{
  "n_layer": 16,
  "d_model": 512,
  "n_head": 8,
  "n_kv_head": 8,
  "head_dim": 64,
  "d_mlp": 2048,
  "vocab_size": 16384,
  "activation": "tanh_gelu",
  "norm": "rmsnorm",
  "norm_place": "pre",
  "norm_eps": 1e-06,
  "positions": "rope",
  "rope_base": 9940.0,
  "rope_fraction": 1.0,
  "qk_norm": false,
  "attn_scale": 0.125,
  "bias": "none",
  "tie_embeddings": false,
  "parallel_block": false,
  "init": "uniform",
  "init_std_qkv": 0.0256,
  "init_std_o": 0.0,
  "init_std_up": 0.0256,
  "init_std_down": 0.0,
  "optimizer": "muon_variant",
  "lr": 0.00861,
  "lr_mult_o": 2.0,
  "beta1": 0.95,
  "lr_head": 0.00595,
  "grad_clip": 1.0,
  "warmup_steps": 200,
  "schedule": "wsd",
  "decay_fraction": 0.411,
  "decay_shape": "pow",
  "final_lr_fraction": 0.0,
  "batch_tokens": [131072, 262144, 524288],
  "seq_len": 1024,
  "doc_mask": true,
  "train_tokens": 1269000000,
  "steps": 4128,
  "dataset": "wikipedia_en"
}
Each number is 500 + 40 x the weight over the matrix's rms, rounded and kept within 0 to 999. Layers, rows and columns count from 0. Numbers have three digits each.

# layer 3 MLP up, 2048x512, rms 0.125, rows 2005-2030, columns 128-255
537549445544550520469524495563539523505514449446494484528489484530493488535587541511537479526496557503504543568531505504543502519445487475480462449568519567494549549585496492514499406481477569520545454406469554568484560472482570476546486541476503453476496460504414497498499534512515499549512517508526463461426538523520418480593481587500470537480485498486503506510506600458458493447436
448439506541488478538424487449484488509598473477445518447481462505470480429440442498479472515485549464412514452533567510452542520508521406522472507460523488432484412441541466496447569496496546544461473512490545464524487512448463518498480476474588513456541444426511460539501487425495563547510415430439534577516488498498442499394485479460517560568525478529506500514491535487545462527516
471519535464522492541468458455474611416500484522563499471402506430543507557502463470432580513459497490532489473467481535509524462457553475491474601515520473468531502482392510468550449546499525486483490501513521533499464475472454496456432514537484488436517491484447530574625543490556475464547486506496510445440541482506475495524497479443556479513448593545529448507465487533417478554525
513448541464572503425520424473451560450527427485575504610476502466498496490498412468483525495518533462582436566555498463450507447539527491459529482522589585461484438485521454459503462556490500492507547559498537504538454531564486495473532552541466503527464440520502441580458515479520489506473518491498530536528425508434509490520527491462452474490515540485466522470481479456501510524576
516522524507559533512500484547470561465423524607426430504520499407494596460605549488450503457527512492476501516557490467498541468427409451517499523489515479497482546472463517508475488553480489556531477523488528459505449499535485561471506512455501419506511565453560514540509545431523519511478532509462428440403519516547458541463602499466477519444444525564505507465545462497550575500436
491445399572489527523481498456531503421429516445467449530537522516475487478535434478533481431411397446547534470511457503508510485546561530565371542456497541575450533480482570535521519525472498493429412533535502562515535564490491485495548518423520413513554544510499435522536519482464467452503545529491497537524556452478469522549455472579499469472498506555449490524425508515497427548452
488523543508481497571536512534514486474494502467498477546523461495514525536473582499435541508488502525552535473470470497562543452492527473465424412503504468542526475460514477530481515549595473503470475453543453462462545461503542528463562441473444458545564457478554549435521483593496532424439519452402510553505506530531482512513457551516435501557475548412512492471518481570490529502574
521419532488498515510450475463470475527474528512495497498563483479474564453511551495466524457491584468486498504556465481395512518550563450570502556538475502523496432536503482490497520536500544524521598527465431491529490490390505521492548408506443550477475479516518530470482528531479516498528493558494467504546465519480427523536501504489530519415474496484461468500456499548444493457505
494458427500430439547525499502421512578532458493526530484496499560512499484526418509581526493498457483504443552481426513474520504467559570509491473535514584428513575482485474555536523496540574470574467506494511486513467479454485457541401494505533491547525460565528551491502466513407533541455464548559499512470511516552494505520523562466504522543473380478461474507512461484471554474558
512514567524544445464495543480499522482463455541553510521455527496459528494511407501582462593596483543429487534450433485504584501537526552511506470441454492462469489503425461502553469538520506412546547462485517507521511454497449517466498479506463458506522523522465543508509497528475480503483538460481527493475507466511466489556499482489491533438563492449566557496541535490479520491518
471489476544478503574465468449535500497526500513421530503517514464514482516564526516484479489429521451533524458456441465444552463480578552524465565473480491509439554488536434491548477580359495523458523495547502504522456461532510482550466523528460475536509430524586460549502494509558485465480493554540469555431543476496512511445512465534515465438467532462533488471548556517483526446509
576578507486568521462466499558498526418493551516546455530553572461575485476540488532517504469458466446506502514423547505477488511555448511496451566441511499503489467504419441565564490538527479477468495470476508435456567509531478554509470497521445502501493535538497513494528473563537456480488511473496516546539524469409465447441459413482467514467464462511501493525453492528555465502484
505502549503550451457499500443533425562512518428457517502498442510514510505578519487549394439538471456501442507538514475466500471483450545513534439567497492520511449475481484525498525502435488516510510482478450566491608459441405489470493480470502424540478508509499524499495487496514513470508571417489498543411476536527445472493462480524485488521516534474490532602423542463465559426502
524546515559559459439403475559437511456546542451555471404517485491459474363526495499518502529442450515514508473600488497482519514540520522499494500464438484507539479540568529478471514505418547471443482546479505502465422533524501519501493548418471493486461502537559554475521465498471486483520481477520456500460490538472487500436479499491507469531515452393452514489517524455551475488503
502530497472446503505446493544482482467475510514472530492524506457488516513537530484525568525472525455505520471517498504521429516532509518577553513441516589522518551518471498499440546547474533550453519449513553521520534538491453492535426527551491511487502591520577476506551514482528499419530511569505475588447560459492515451535522535553525464489452525543525534528451490483480475451491
449491499535494553506437449439547530450512541449458544499502498437497521466466388466506503481553516422495533518530445542529499497558506510524474521448457482509560443545568536480489504458514499497498545441487481465482535515449498409433482483537491525548563504470493433530516464448538494504451481515544610516500426506534442476507498436539504458523555537544492400535491473508499468420499
473569597475496517547508474534479435458514440457556558458503487517519490574527455506542530554509536478519530493573550588470555558411501546549515495537506512514513473602475518472540461472524555517518500467519516472485518460504525489488520462515546395492480468490487538476503515480510491574478445541517502531520490485508511506534515506458463433471454562516517432484437484531461479380536
537490483462508538549470440501491569498525555466569475545492520454529561503535561415501532518464474532500501500519459449495527478472569497492511428503493540569551501493530563494493458547531478497458512508519546511529569446499529466514482462556507507506484483488539531536536521424500460461626449483471502438502459459540468504520531485502529463504462594472488480506512514511485521487489
462491517566507528466452500535494449473526553509452522554504588438413482463526555446567463441469472506524592542438463533513454487475451453502478465530506523496517472445490583484514515455484523471529464531505539565466484575481463435582503419472450509562435500538519499525495521522495505433530555354496451452498512478615479508573483520522459553492506492533461461463483495524448509404552
450541485495478537411489463507485467440493475511553483517457507467445506464494567460467506530416465482537493497543491500518442485485461432533500462417526448543505469490498530551479494488469450512488452521496552498557508542494570491454466523455467478565451438567557525489558468507473509497444471444432422570483495509485467509525518405516489484448473484556501519424490468517560497422521
432535467594445536494457552470506467530566479492431483435465475504418537493479535521449527533565475574508526606531494528516523452524421457473481470476491534491408398525529479531514603511457445547566484481531506464477548480517457536508466488555456502462482521554435521532521503558482501525437560423513522491508515506473528511472452461459566504512532498568510469544434466536516530540491
460547506495475567393510555444447513494486525503471472527516495531543514461489539496511496520461505478553567448438453433442491538481479538457501544433520490468388473487517482509468486510529506563487485527567566541497499407553501512514476555442526471507466512517505567545510542533466553506542486488535530535461501482544433497514484479472474504484507404488480545497542523529408524518455
512490475486530507499444510456542468479459474513498489464474477502583576481432439532445461505500504477491521589599550470491502514432527611472566454617552499556476495449503488429552554510589523463448555469543432509432472534477550512439455549610508579476475497440594472456493507488498529516545526561561465471512507447505544511555500527487474555510534514484530544557566460423520513504553
533514522502436488445542552444505491447461522482487529514542478551508452518527498508518403476499514529443470486444450486493521530478526542366459603504495552526515510508501531497453557558545514474500554477460563539510502561549520498552458577519488470560492492531519500500459463436468513549451500480527523426568455480559510492503513470498499542495500503481513478455491495466482502556514
525516560495642505454478484514520559503513481463465515515462539528518415583514552556506529517613488510510503481493575493555500595466460549534425540553497621490477526441479596492476499484430504517482500523517578510508489516555528480482496454626531481562501498570532564560529536400526472481474483500432480499530440512471520556440459556475535447384414542525461508559528568393449517406501
468500526512435491557546495479438485452534530463484438495504507444534445555545554500441513463454507478490533524533496471499516497559529528500550568429483423485552435462467485490548527541479545515487573528484511435399533564560546508530447525474466482471469477514482434585565526432418506469527504477480483526479528527436477477542420492492491466480511491475533548511507504441494510526549
# layer 3 MLP down (transposed), 2048x512, rms 0.0622, rows 2005-2029, columns 128-255
465530500465420452494420516571481572544453458464491467595472502540477529467531511453484460486491511490505517523498481525453551450588513580464508533499601548490500501483509606449476445531445512477509449470475446532417487492524456524507536513531536553504473494504464501505461552471484503548475488508555455548491441539478471551570543495516477524523486535442511499534459472455477496499429
552482451508514486466448467434462554467459482494537546577542488502477516463544400472437486485489578508465416525440552507484501540420456479489545487529451456501452534480558487538457521510459521525480383534546524498511471469461450475513472442443545551485488422422549458566563516448520482520432464484531556399489553536488460570446570523457494494481493501540523467543478475420512442461520
504457502483526502548448485497520572507501526539538550481448514473476462457498457537480456545523481524538397498521507508472468461452573419428440531492516506455504509479431453444487498565447511490496474608513505533518548555543508533504492451535487546508518434542440506524543518484543520428450456471548571464575547399535580493464537439448564534579522526511502519512430445445472518513467
518462549454441524576586426496545516513615469551451563487432496452561501584430519470486540474559504451511532480450470535520492498518453503407594563526539496487459445441523380472519524497490528470505529584571426405543510425564514549491531488581458520498536526488410533587431506505484515538550443582474424554531453488466551532477483531452470433534561580484470483464489541495426561568471
436525557528485457603519489510505527539478484541455453555478456407535560500526530489438542534429492506453580471535475406469469529493394476512459467551494424523519509512475534519464510491519497549519504478464546538510460516516482507547519503442485511527487552521529463545518604523509477558562539532481531495450533588499468476487614465484472464510496474494444502513437410491593508522461
479519530560631490505524553589473518504490577505514523472514551508494593479483499474497573483483494506520581489505574510529476466514452527499518517440579505548489476529464555529481531607525473522492471515548497471531490457432531555463475465522550476506514472518553425529548443451449456520502537463493483482500585532526450455538536466533519496563458490542439512473455555447578503529479
496484444634488446462544518559479479522561542451469524514515494441490499546451488475496453501478520522582463470549491478451472563470443537457548564548571524509542544478483423470529508529557554527522509525406494541471469562555479544481537486537494534494496507462509510445526512492501519447525528405577436514471523541467517561472552450481465531499553441481457465482549534522485459421530
451535559508490495546535587502552522512481502509535499483470519562558503486542550435576507504387456486458489537486498543514502462496543495537475554486442453429469545515521474549544520511467485552519479501538497522391494543511501471523506474518539476568411536535413498568513524440487540488510534465544522527537535472545531551493523484424470521512468488479529490528536529471562424463553
474532528433528500470488554488487444503525494466477528381478560522564460545556511513457518453530499486554446403519469475551414471546587516474497520526534494533473558577515468558508446514595486532542421479481501432477519485499562476470453436486517497468510502537553459564511408515484564513436460448519482504465520455483449439609565527489514521471485468549454462470500410543517494449529
457558477442446530501437498513511516504584451514487513556500484548504496474459559465421568524500485460508504487569484511534549499478454518465472425535504520517450473540525493463529518545510562519493457463486447547557470414451533459521492510451496526458540451516473553453473587524489536538476517440494516539471521426536511520522499521481534488394449560475485520468557507547568442511464
516511515496477525425510492460464461458491402473498525502478478583453452446447539456462494440528528457440510536525527514570463492482509594378523475491519503461476536515574524437445492522528421540553519478525499485447496428545503456523515510525484519450499521511487500553493547432556437558502454510513486519501453576462525547520430584479476433476469487564504555495438406497525528534600
538503406523465531500504495467508459571525515440450490474533497512445493508561486460531466599471548528569509541500517568568550504572485464507473512433472463506469467509429445563491503480509470461442593459486473491454468435436495516484558472541447485497524499482462563441522556508525465467562535463576540502517492483484513529432466474510527541498523481516554514528470468469517461524520
536514524505481480514506403507490514450477402522514514461486520529471527509500509474539510563442507505536495440396470520545485527527492494520548512513463499502475483530554510547507520552480531464540461513497542422527498487572505537461535551544562526491452484475507468507472539447536480492509589532552439491548511517546506446524525565479489501495541491447527476548469531512433477497546
499515466493431473372406518468510525544520426462493544455549521447525509500479512557448446447570495561528509504500555488457479560464549464437496532501508528513456484473481466516503468550429551526469503444508526502547484478539529490460479529495527536502533442421494521496479468490443495510446436442488491544490548518543437509531523589484509457561479502516511545493494479465448485533503
502517503514495526506459527463531487490530485476451457531472539470590464479542494525501517488469535450523508475528504462486572511537509541526526456501497447470518530585519541499575522446503504468461502559507469468420472505493537530477469494453490570531470461516507519510454473489538501548535503525489565477519506518537524472542452485481465578502476526507487459482474397478548533490511
524478447455467446578526499426487520502578527523548449515446537528490523459461522534513537495520490567488517493506454439482582568454521546429477548480467596493477488471428522563473494537545489471530485449518503522532573451505496487549489482460563529449430462485474527547441491461475533572440520518512425489535581489528499483547527453539477593548507500497550493488436468535484459469583
515566482519541414446489491542501435480570460439522534483529504513516479529518469529456452513514505529588540466501454514512446508503397519462478503477518504488515484499417486476553469502519509453550567523468503497456498469477483529515543466461549490390515481512502555538484534513493524560518473466521492537515510472446501447456515485529515535534471464482536510535527486492492502506511
530527533495522498494470576564467573542557523562463518452536547419483508433476481536511530491588514541539465520481435487484570546492552545475495507466496516537531595554474503530525579457521538493527461519471491515501494445549554513578476563444532558532542486585539425530548462488479532528551437509487453479489528504537474530499500511502562551514554509479518467556482488485533490512550
514456562476508480536573506488490504505572508500473488516495557435489549479481427450565518509464443484521470522470480460464506393567484586467592509498512548476505521494516564443514574472487444560451501542445497489456521493442470501526498537465557480448491419468518431529556505475519591527509572568476553451541489455522574597491509446553516436533452466520531565551523582480513565460471
491461484451504490485512537479474436523486495446610525511485514496403524482464563556488519485524445526561515515522415468587530528463576466371465512462535513523524425585400488553544466511489497515433454533473523453465501493543492528464530500470501464450506465459513568469527453516547463509442506550513515539501512545519482456472502509473551506483524518537479525473566448537502506477573
433507564463532526497474576541508482530452493520421498472416495545524436497455537539453499562428508487512509531525477562447397491485435479463516546513590547462458555467479576463470571468449492547524499410477521469541496421470530503511468486481493419503500477560603406579484507486525526491483463538474519453524517518537431533543501525497520478574490445528541538453553446422466443427512
486502455471530486500524449553448445476482489507500562528539500427433521436478450522532415625491515584486582528495511507460482521463523433518523574524462504519460407511508443521427478484493449540519523488554413527528530547437488465585412532543550542498505541511505504605496503556488565499534451540455563505467448463521537557503510489487483436486487571520523504551498482502538584548492
456543452467484472545548526496449439536372500552501464408491539509485500541507549562570489468448463566491515466445542471457501475474489529497516573568453568571409448526496514483481487497541546455562574596409482539476449431513528577541525467545611434368495583480464458529464542499466588467524513550520442538471562556494506490569483508491461537521528537538496400572565574511491469443524
478435517525514456492543519548510520514490544523548518517438447490543513444480495465457520552453489541507535583565481485539540480534493423534448436454442389495480511492487514550584500502537430570547537443464527516402461502500586455480530511460487528510546481446527472499458398521532490477475554493534464498514533456559483480459516521437524506551467513517411504484469475496545473496527
539556381471513557504521486535461411456414492497522496493430501615432510607413486551510533437497425565496537558482523428540522491493507434496474528485532494487445491464477446569480414568515515464465519550520487552519531557542500463402538584559454538502502484481464467515522586399465427466467528515526461479532504482530426451445464490506444473479540447494529416474489515593520454463551